Weights of a small GPT-style language model, trained from scratch on English Wikipedia.
Architecture: untied embeddings, capped logits.
Each number is 128 + 24 x the weight over its row's rms, rounded and kept within 0 to 255. Layers, rows and columns count from 0. Numbers have three digits each. The size before them is the row's rms in percent of the matrix's.

# layer 10 MLP down, 160x448, rms 0.0773, rows 105-159, columns 128-191
097:072153090179110137124130105164119146150161091116120104143101129141159123192159130117122109135119109113101114111071095096172131121154158135086148147096132123172090127117103140131176098121118093
099:136102113139147090161145111134150094092124129142156133145088147136091082151164118102136113125176169133156138108144128125171147089119107151115102142116125194165118157151094144144106104143135130
102:149104154144094090088131151144151127137172125124123144158100115097148136147183180124128138123137127095117125158151097127115093134131089150109134123148162121143094115139107101107130129125124124
097:107137121137112095108109100102127123109127131128131081147124133136154082087101082168112115140140124121092135144137164110163145068180137131162147112106079144126149155116113086164141131155099073
100:150149120135151099093196138166123129102145112129095147130137149139105127159115138117110095105123104110126125134118145076134087139152121126139101126148131106146123117083165162127054128138125103
101:132118090124135131122101169139138109130134111090105146126113182100137192082128121135115083125146124096137102139139150116072137110121095102138085174125149149129164152146100163160113135126091120
099:126106161116111112142136154113129092124133150116129143113138163096117136135155126085132150136181118198085117140151140100067112146102115109113096116136128127136108140107167116134101142111097115
101:100144130124131095184130113149115121110152129091119128151143129134083143069125087116137123131160140162112094156143117116084159120161144100117155068086118139140095104132118095152121118132124117
096:136154127127111096156130122124134131127103089136131098146118100151132159127112128134126118106179100156138157113154166130116133106108128079154129138161098095165115081102130111118121143125100129
097:143123100092125095131108143136146090171133156152147195147104104149126143173146132161122143121145117131118160104155137104130132107158129113074129137128115135111158200141112111144141126125118151
101:175138128140180128111135136124157138162096113120155153129148174144104125166104107124115156102123079127109116097118120147087163107154123115130135143158086137091141118103115120052119122122122087
112:112114116085109108141175112123146136071096101153117116091111085130135160144161163093115160118131153126128129148113149156142103127111127103159090174162122121130118178101136169170131116125109145
101:133126137102102130152093150132144161136137192115138125101135155153123081132113115140131157082137108107142123166163116121104101152116168166101153142138127117103161162159147141148128167109161126
102:137141135172136139132101139132123119117139118124142132157165106173139148118095123178097104143130136119114113141178145139145147108122110126118158161123117146150109147132125099189094131084158134
098:128142133156130142165159069097147131121141096075150128142159136103126147129160107107141181137149149102131158117122117120124107091134119127109117148156170128147141093143119126134127122149121130
103:073118138098124173148137113137121129132127114100125142145153101141127146143115126162109089106156137176155128148135129109154145129132101123102131147137125110065155150151110102135166148142121084
099:140137130134142162124126171086113138109163172108148078092132089164121118135128127111156165141137116119077119120127105104119107141108104163110123166104121105137155132118102103094138128122109122
095:159128141134144139143131118122120151144117156129146107070153100151188148112118095150116136135148166102157082141129147092121083111100101086138156086136109114113142174102127151114105129073117129
100:150110136095145154179108132133144105147136123113102126124148147096107078130152162120130096128133130109128111142084148159111105108134129113115151093125095143150108134139139092093142099123158122
098:114153143144140142169131155068140091095154186074098147104119127141122110138128118114093101138106101150112130157121133112100130114205131132181097114089110127111148172137136136153119127131110141
100:114135137078130171186060123162101117118108160096118105129106133144138135139131128142120152158094116159172151135190120135123122111107123134164093162108118107194133126116161094182149135138101156
098:152128156112182159108107108096142180101149132133129099219134126129153157173115099094114096117117139111148126136101158122110149155127078106179111152161122101104118144147151112159115122144113162
097:146133122089105081061119137098122121176126103166130159120150099114135127124120135100100140084143118140118142171118150140164134097100074124117113156094135100115152163118165134120155132110144099
099:144102139126115137100133159175122130169082115134159109132099118122134154087170118134120115137093112107131112126123107177111122111136134137162099149114115107113100103116191090159118169119106128
098:083114152109152125130127106118147137156113147129100100149118121158091129098119144144131112112160123103118099129188135130107121142118138147132150139135163127173104124114136119108100090113097098
098:132129158133146136085140151102136085095113096070145116126088120122128115153117122156143107152104122153119168094122160142099120131115150116114112125102120128129163168167166157095151128124168160
102:141121136100141149130141153119132134141105135156118097162104118155106170128116134114128113143142167128120142135153118093118138156166123112109149159120135123157167144153152130103146149120140122
151:160109092148143116132146130121104084147162127109131103129132144146132143105123146097161111165184129135116103123164118137129120151118111132145102112101127101116097131124084136144132120110140087
100:132169143125117147156107105163124140135095148117130153123061089134108080171108132142153141097158136158151091140193163128153082099116111136096112134068101088124110134129126107123175116099128122
102:160135143153153142148111108137167119115126166130133134143151145108090126126147159162116156128086120129181183094138110138113112140133174122134149095147096129132137132122168087147136137143096101
100:148118152143131160113131123152106166108099116125165141103140144118143123085091101102127088136113138141135111083135126208128157120139125122119125111117088138121132140106122110113116125109095148
104:144138103137102145134126112118141144144160123177125131151121091116149133105105123146101088131123078110126117147120138140153130169120129084129100094153107096105118123125113124097135128146140156
098:153192132154119134104147120083127107151100109145157199174132120146141135140139146112122097157143128144146130174136111133143143174133158132141132149156090102133167168124161124122122128142150133
101:136136075106109135089158103120108148141161172143090174076132084107133171121112106142154152135131115121110087133127135115099099122131145119153119126174166180146098117139131130109129104065145139
099:091137131117146115132097114169104135148156084108181120093096178121103124114134121170106136112106133092121125113067082084118111162126096171181130099158122128110140120150134136114115146109152130
098:127171119117157130093112089143133101116133106137141106095144136093154101112126142096139094155110148117119137132137161109131154147135131170149099204115156132154146095067161114160121127152102145
100:146143211104131150082137148117094144122123138133129129164122128124133094104130167144150104163107146085134131154126090111173198120094141120122132131141081152045144092142114136094158127150147118
096:125119086099117090135123100134151104100174086091107106081138117137128175136104111135134150147179125135154132160146097147124112126122118157164149104109118139088115114131124132101133171143130165
100:111118164116114123130150105207135132146133136155144094134091100161124105155156088113142098129115123140124154101112128139093125122118139124132127130119119130105149101053102153151169152128100130
099:135132120097100140135096109118147139103128114125155130107126095097142118142101105121141112109181086135132157126110108141125104164135081093146165098158091099107133094144130130094168126103143162
099:131145149102108143180137135102117137164110080103112138123145138150146114097127072118101120106102114095130146114102151110112109142137136147115173107133152138167145121131120140097138120122153114
101:128129111119111109128139134108107130183140111110150161103139154118123130136088124187109119074176084100098117104152129163110142132172100156129150113148118140144096145137156126096106152101150158
100:127144116155104196119119127112113140101133119132154123154138128151139106121124125149134120121144108095136111137115148117070120149155139195128110134139115136149091139112145087143128142106122159
100:127135130106127138137138131087101171110152131098094093104116124132123145081124136174131125090115162097140150112155135188108143107113112124131104150094100122126136145135125141137162134081158158
100:150150121119092102134137124127088125115136102193198162093159107146149124137123128149116121149133085140106140112106128134110137123093176126142171134084147155066081143104145139103122123097099091
096:115106116093135141164127132121098132143199156152133155166114160157144167068128146138114093145132117170122096148145141120137120134114131164109137158110104136079102128133120134135115143096142156
100:158120139188127122132159091147131124111126128136113149157150146153111153123128102153171128132125137152136150109111150113117110157131106155140080154158134167163100123115162096111137127134083149
097:114109125153118176136100124082166177137119147131128152086112132105153135077153152153127137168097131158139117103125084090112121122103100075147107092114118072164083123133098128134152132138133154
097:130139148142176162094122126118124174135128116104140128166133161096069151104165142142124141104113095147124150123138093135110130140107107115162094160135128143094135107098144124115109130160109176
101:126173109160116098119185102147106136112107108093168119102142120111159091131168140117124141160110114116116154127153132103123144139140143084128114170138128129118098106157110113149138107136131130
101:150148117110165165140101140097152132138110125119122155128126129109162137123111147110116125068111130188108119132122148119134133109145125125085110147112108142073145112103177121162146146113153141
096:101098098119113145120128112120092159091127111124105152109155146156086141113135156126112118130087162124140159151141160139121124141129127121159108099118120111119077093138099129172089160150113135
098:142139133126120129099122143147136128126155176153091116152128147111075153136153135109143077099127126162161156077128141123108141124134114148102177135114122141166150138112130121143143085122112144
099:106185130141130162159129120123129149110106107144129148172104136098139114191138106159165110143093137093104118096158179166098106072123141087097118094101103152136147131132134111135095152142148113
096:140148110122113132124170101126147127060189151134124129140108120119122085069126087132120156143147149133101124164102140130102100164120124126106088138144107159161181152127160116141166144119069154